{
  "hidden_size": 640,
  "hidden_act": "tanh_gelu",
  "norm": "layernorm",
  "norm_eps": 1e-06,
  "positions": "learned",
  "bias": "all",
  "init": "normal",
  "init_std_up": 0.031,
  "init_std_down": 0.031,
  "optimizer": "soap_variant",
  "weight_decay": 0.0,
  "schedule": "wsd"
}
Each number is 200 + 40 x the weight over its row's rms, rounded and kept within 0 to 999. Layers, rows and columns count from 0. The size before them is the row's rms in percent of the matrix's.

# down: layer 11 MLP down (transposed), 1280x640, rms 0.031, rows 282-291, columns 0-159
# up: layer 11 MLP up, 1280x640, rms 0.0309, rows 283-292, columns 0-159
down282,105,220,217,167,223,164,148,234,190,188,215,148,247,199,200,175,196,178,152,199,239,183,223,189,255,186,199,240,237,240,192,202,83,160,132,218,139,276,237,258,186,149,195,230,159,213,144,242,131,215,160,231,188,187,198,278,249,173,216,224,202,171,217,198,179,204,198,224,168,227,96,186,154,193,196,286,185,161,179,213,190,197,216,178,158,174,243,251,224,152,207,125,225,234,194,215,222,221,112,291,165,190,243,186,176,205,128,135,186,213,152,254,233,273,210,188,192,162,127,196,264,237,245,271,251,216,208,171,293,213,211,237,276,249,230,143,163,239,211,139,169,151,134,206,189,198,158,164,193,231,160,196,189,200,191,247,146,162,167,211,173
up283,095,201,162,163,219,201,209,260,142,184,236,168,206,216,239,120,187,227,156,187,223,181,219,233,205,217,225,194,207,203,221,219,143,136,270,209,204,221,286,175,176,213,190,254,161,129,226,94,213,252,171,216,202,184,180,193,271,201,243,170,171,239,283,201,184,268,239,186,207,234,200,191,243,231,270,190,263,180,224,203,185,160,250,174,225,152,213,220,222,166,145,206,230,151,173,221,193,152,154,219,222,279,186,139,238,266,305,188,154,150,209,197,152,211,252,266,248,121,247,201,145,199,163,230,181,191,200,185,205,204,228,169,190,167,258,202,191,230,163,241,243,193,127,203,180,191,176,205,195,227,180,285,206,128,194,184,194,305,182,167,172
down283,095,197,126,217,211,221,328,230,251,150,146,227,171,163,171,216,123,146,183,259,244,186,210,235,213,191,179,190,183,194,213,201,195,180,151,205,183,165,249,181,195,296,115,132,189,200,228,133,162,289,132,185,162,197,162,230,185,242,191,128,110,248,190,176,228,146,232,260,239,160,181,232,180,90,223,167,245,186,223,231,219,163,239,169,257,162,124,235,218,177,152,151,149,206,155,212,229,272,142,194,207,121,196,158,183,184,243,185,251,244,183,272,207,242,178,189,125,206,171,199,131,242,205,199,214,168,183,194,211,219,214,198,204,233,224,194,220,273,191,190,167,167,218,263,197,193,139,181,221,277,247,241,190,220,162,175,226,115,223,128,176
up284,099,193,150,215,233,202,211,187,192,183,147,207,279,173,221,153,178,243,201,179,260,243,196,141,154,247,170,188,217,223,204,103,170,231,135,239,226,231,210,204,164,222,216,181,249,212,166,229,251,206,236,167,118,174,180,190,175,199,208,206,221,180,142,269,248,195,241,231,237,169,156,274,231,204,205,230,225,139,221,270,203,192,198,240,170,230,248,179,172,223,239,153,197,265,232,144,169,156,212,238,212,224,191,196,208,152,219,220,190,209,141,238,167,188,208,203,238,171,160,214,217,210,198,121,244,297,235,225,251,184,153,151,164,264,283,200,197,271,274,199,194,199,228,151,115,223,196,205,208,242,255,226,193,114,207,230,180,206,267,157,221
down284,090,214,260,196,236,203,176,214,132,217,132,214,195,200,197,238,230,197,198,199,218,168,187,251,158,170,162,243,240,170,220,169,138,139,245,193,184,250,199,178,211,172,160,208,209,206,244,205,214,198,122,241,149,230,204,172,168,217,189,126,198,222,201,162,213,149,211,104,208,198,174,270,224,220,159,226,158,135,190,159,219,241,257,242,217,184,169,230,184,227,145,210,186,208,169,202,90,221,191,183,251,193,228,231,165,167,196,144,224,183,212,275,228,258,207,182,257,239,241,269,246,127,238,188,213,228,85,228,254,181,256,192,204,244,200,233,143,194,198,209,280,194,188,153,231,121,214,268,197,168,143,267,83,165,258,244,211,183,200,181,209
up285,101,244,179,237,129,193,150,136,228,147,197,239,268,126,202,198,209,211,219,236,194,182,213,204,222,209,180,179,254,132,184,159,125,208,152,164,209,269,235,165,215,237,146,133,224,185,227,181,134,192,212,165,152,187,219,142,200,193,172,139,202,172,158,217,219,171,111,191,218,253,160,169,162,188,219,226,179,210,150,215,210,186,151,224,126,196,243,234,204,172,162,215,238,195,236,224,172,207,176,206,178,265,188,205,171,225,132,169,213,214,216,224,160,194,182,208,218,231,258,189,189,153,132,310,205,214,135,257,149,218,137,131,230,251,247,131,205,201,183,296,154,212,214,192,277,246,231,222,165,146,203,262,197,163,225,235,229,171,167,161,233
down285,105,229,230,180,197,205,190,105,209,168,223,258,195,192,168,202,229,190,186,192,233,193,203,149,233,168,225,227,264,186,248,157,238,238,192,213,186,225,188,252,204,214,124,178,174,185,266,174,179,148,114,192,149,224,237,218,140,214,205,156,204,170,193,246,200,197,189,186,139,281,151,219,237,217,255,130,217,192,214,218,237,207,234,147,234,232,219,187,205,262,261,215,163,208,201,255,166,199,232,166,215,261,305,187,238,166,245,233,246,160,143,196,191,195,184,204,164,234,191,149,194,217,137,213,179,201,237,290,277,148,270,153,232,190,165,140,215,178,197,195,211,84,147,250,229,192,149,263,208,243,287,263,197,204,239,154,183,211,164,122,247
up286,096,229,166,218,154,301,173,227,140,129,221,202,229,176,240,267,218,204,209,265,214,174,156,272,152,204,217,184,229,216,234,229,162,225,182,266,204,238,217,210,154,198,201,240,181,196,228,210,249,219,132,209,209,205,262,258,126,248,243,229,260,257,208,211,219,163,170,162,226,199,223,218,240,269,204,106,209,240,172,157,162,217,200,186,227,173,142,184,180,244,289,194,185,191,270,240,284,224,156,283,231,240,248,242,190,141,104,177,266,177,278,191,203,134,241,154,230,213,160,190,212,265,182,143,159,232,213,147,208,283,279,195,220,152,134,263,145,221,232,205,179,217,205,118,162,167,263,217,170,216,224,148,199,131,214,259,161,183,187,250,226
down286,097,146,202,203,243,242,158,183,180,181,161,252,209,131,183,169,150,175,274,171,233,181,168,193,246,217,232,283,190,255,248,176,186,212,261,259,52,234,177,213,168,212,141,235,224,212,167,232,202,189,240,194,268,158,254,126,155,166,224,228,98,162,198,143,213,141,126,158,176,215,128,274,130,156,193,230,169,255,245,115,136,191,232,164,138,192,222,149,141,189,172,252,140,122,131,161,209,206,183,148,95,247,265,235,120,241,234,199,167,227,178,171,279,179,196,162,282,211,171,193,163,178,220,157,226,170,178,165,203,175,193,173,176,202,222,184,127,228,243,147,188,162,223,237,214,188,197,172,204,261,247,222,202,118,201,147,175,164,156,180,201
up287,098,206,223,217,215,206,214,190,130,210,214,238,214,248,253,130,187,298,189,113,194,185,252,252,188,262,238,216,271,245,202,211,206,169,251,222,251,134,220,178,262,270,167,169,181,311,164,216,195,176,235,260,235,153,194,185,181,247,142,290,202,270,173,207,255,206,185,195,188,201,183,250,159,195,223,198,138,146,214,270,240,255,234,105,201,214,198,244,164,172,129,174,199,192,185,180,169,199,255,135,188,129,135,195,199,138,250,225,193,172,244,209,172,210,253,141,296,158,189,195,184,217,175,223,223,122,161,165,216,90,236,203,219,196,165,182,181,253,186,197,205,229,167,196,220,186,167,233,173,206,216,152,206,134,243,263,170,141,205,109,271
down287,091,128,180,199,158,210,182,268,184,159,131,227,185,210,183,189,146,199,167,230,216,248,257,145,238,258,201,259,256,193,220,202,199,177,176,160,227,244,136,203,151,181,191,189,176,218,230,224,217,226,192,177,183,231,155,195,190,240,141,167,107,178,176,186,186,198,227,181,236,180,162,189,316,164,98,186,187,281,201,234,131,172,176,129,226,217,235,241,273,235,222,278,156,189,138,280,228,170,263,199,231,137,211,197,295,196,181,181,226,177,169,142,179,237,219,236,228,225,227,158,147,202,235,154,196,172,224,150,258,261,166,243,227,208,174,141,160,245,259,168,210,255,206,181,194,150,277,235,239,259,239,112,116,220,229,219,220,233,218,182,143
up288,100,247,191,183,159,156,230,234,175,243,167,187,223,210,196,267,151,137,205,224,211,212,217,196,179,206,175,180,293,232,233,221,217,227,197,230,236,192,207,256,182,168,234,198,209,223,115,182,117,218,206,222,223,169,230,201,215,172,221,241,229,167,279,138,182,180,206,235,141,174,179,202,165,168,199,181,270,205,161,159,243,129,131,168,176,150,176,164,246,153,240,258,203,252,182,143,261,227,296,192,135,267,213,241,252,212,184,235,115,137,274,182,227,245,217,235,229,206,196,174,250,266,232,160,209,178,220,233,205,220,173,190,136,195,146,189,198,252,200,215,236,155,160,229,275,187,200,234,237,157,238,238,215,234,214,206,191,223,220,248,220
down288,103,174,192,223,144,189,167,184,214,258,188,240,179,235,177,260,127,253,232,125,148,218,198,199,117,160,191,282,116,209,142,234,213,132,200,251,210,185,155,249,209,236,196,152,205,226,164,241,182,202,128,198,134,239,180,251,242,264,177,151,214,176,143,232,204,231,257,183,253,157,212,173,138,216,136,225,215,188,180,257,222,150,174,267,154,210,179,269,225,220,149,210,199,235,172,164,237,174,314,229,301,247,224,227,261,158,176,166,188,204,222,160,192,273,237,179,227,189,151,219,136,220,265,229,185,228,224,247,261,175,172,219,210,185,177,175,181,183,211,310,213,156,148,269,249,172,210,150,317,150,185,184,257,172,214,275,210,235,215,223,215
up289,100,214,153,143,280,185,214,226,264,169,266,248,168,230,204,122,202,232,206,161,109,213,217,187,248,188,214,189,169,156,203,190,232,125,218,231,214,261,190,186,148,215,159,205,258,220,240,185,144,150,173,197,178,236,215,157,151,286,198,236,191,161,221,106,160,209,192,242,232,196,174,229,221,256,140,191,178,181,219,215,196,199,271,174,144,190,236,276,191,225,189,261,97,218,224,274,187,188,136,229,205,166,176,213,148,138,143,238,162,224,149,226,122,186,171,186,213,228,187,232,265,209,195,156,213,239,267,146,222,175,206,251,244,246,184,207,178,141,224,197,128,166,228,99,272,220,206,123,190,195,199,237,202,215,180,177,201,197,234,172,177
down289,107,180,175,220,168,121,176,245,226,211,284,248,200,190,120,251,212,231,171,181,231,159,103,178,198,204,179,197,236,184,248,257,168,267,175,137,227,171,167,213,190,235,254,233,249,163,117,141,218,149,214,234,238,145,209,279,159,198,180,237,162,187,181,256,171,241,170,162,186,164,159,279,235,230,160,184,204,172,146,140,210,206,194,161,191,211,120,241,218,214,222,217,192,156,196,155,177,146,131,161,220,164,130,174,160,199,164,168,240,237,219,183,183,209,219,166,196,212,167,234,222,199,183,263,139,207,243,127,184,198,234,219,187,245,219,238,217,235,199,167,212,175,241,181,219,137,133,224,161,221,229,262,198,257,160,226,262,255,214,146,233
up290,096,251,195,189,169,215,182,189,223,249,250,164,133,178,280,208,227,150,231,177,179,186,157,222,239,187,151,217,222,167,221,174,151,143,275,202,166,226,219,233,226,211,171,192,265,174,190,200,175,237,211,219,152,206,134,137,211,208,215,260,221,215,93,166,197,243,125,277,195,198,258,239,214,180,220,213,246,217,182,157,120,110,189,210,236,281,193,262,182,209,203,130,173,204,183,220,188,295,183,206,153,191,248,195,173,169,226,217,186,204,176,186,210,123,233,214,241,247,201,141,254,193,160,210,185,186,319,139,213,245,222,149,178,259,223,117,252,202,238,185,110,218,175,131,227,136,158,285,231,146,284,166,217,221,210,184,225,163,231,251,183
down290,099,195,201,274,229,228,199,327,155,159,237,193,193,112,232,151,161,152,160,251,175,228,214,185,206,163,158,213,182,198,242,211,148,157,187,215,239,213,198,165,212,144,66,226,144,203,171,243,176,171,117,205,228,193,173,278,239,182,137,211,139,157,194,266,176,201,172,253,225,252,227,221,249,237,195,198,202,241,165,274,157,188,143,259,175,220,216,117,140,239,259,260,192,150,202,190,174,144,213,203,180,220,193,196,163,210,210,203,236,202,211,206,203,191,258,231,189,202,218,233,235,205,177,196,219,155,266,230,197,188,167,257,181,267,175,209,215,175,113,188,223,157,240,205,196,228,166,162,284,218,208,193,213,190,186,244,205,170,251,208,261
up291,096,243,241,184,210,207,264,212,228,235,160,255,240,272,176,207,201,206,302,123,195,257,234,149,199,188,241,190,141,143,212,231,232,178,177,173,148,198,232,219,216,194,243,200,230,169,270,212,240,167,144,127,225,189,110,121,168,218,211,247,171,188,241,143,239,246,150,176,201,208,267,188,196,189,143,256,161,152,234,187,172,273,289,240,177,208,185,137,177,197,197,183,256,90,195,231,142,127,203,248,239,272,215,180,206,128,146,222,246,209,188,212,200,208,194,153,179,219,268,205,242,201,242,192,222,115,172,226,222,233,256,244,180,242,207,163,197,140,275,236,250,272,209,240,215,221,161,254,237,213,211,183,200,212,204,152,206,172,248,213,178
down291,098,160,140,303,95,181,227,250,259,198,176,201,147,203,249,202,209,196,143,264,165,169,131,266,211,213,188,186,173,259,252,147,201,108,311,224,216,249,151,200,182,182,228,244,247,228,205,164,275,154,251,131,261,192,262,202,223,171,235,128,129,174,176,238,215,238,162,185,172,235,215,167,180,228,242,241,181,178,235,206,233,165,193,180,211,132,231,253,183,264,220,237,173,234,178,191,224,168,226,214,192,175,190,259,201,167,266,106,217,189,210,216,178,300,207,168,125,199,183,234,152,172,233,153,233,155,193,160,232,161,302,240,156,195,190,215,235,282,106,200,148,198,157,181,203,218,181,120,224,175,128,134,217,189,290,194,239,188,208,178,208
up292,099,155,172,175,251,193,261,158,189,153,198,206,225,174,184,90,216,173,229,205,223,211,190,150,208,184,187,196,305,226,142,218,174,191,256,189,181,193,207,178,217,206,198,206,162,244,256,245,215,217,200,221,143,273,246,156,242,196,161,160,216,243,229,187,269,215,254,150,119,144,226,247,258,242,220,204,201,144,242,218,215,232,198,222,129,269,248,185,204,234,230,233,206,183,233,211,154,184,244,179,181,197,159,142,124,188,235,185,147,222,189,167,241,207,226,180,244,158,220,197,166,282,286,222,263,162,200,276,245,98,214,127,268,254,187,157,291,187,246,240,123,205,221,246,254,200,186,189,252,204,273,238,195,129,195,205,254,176,212,205,163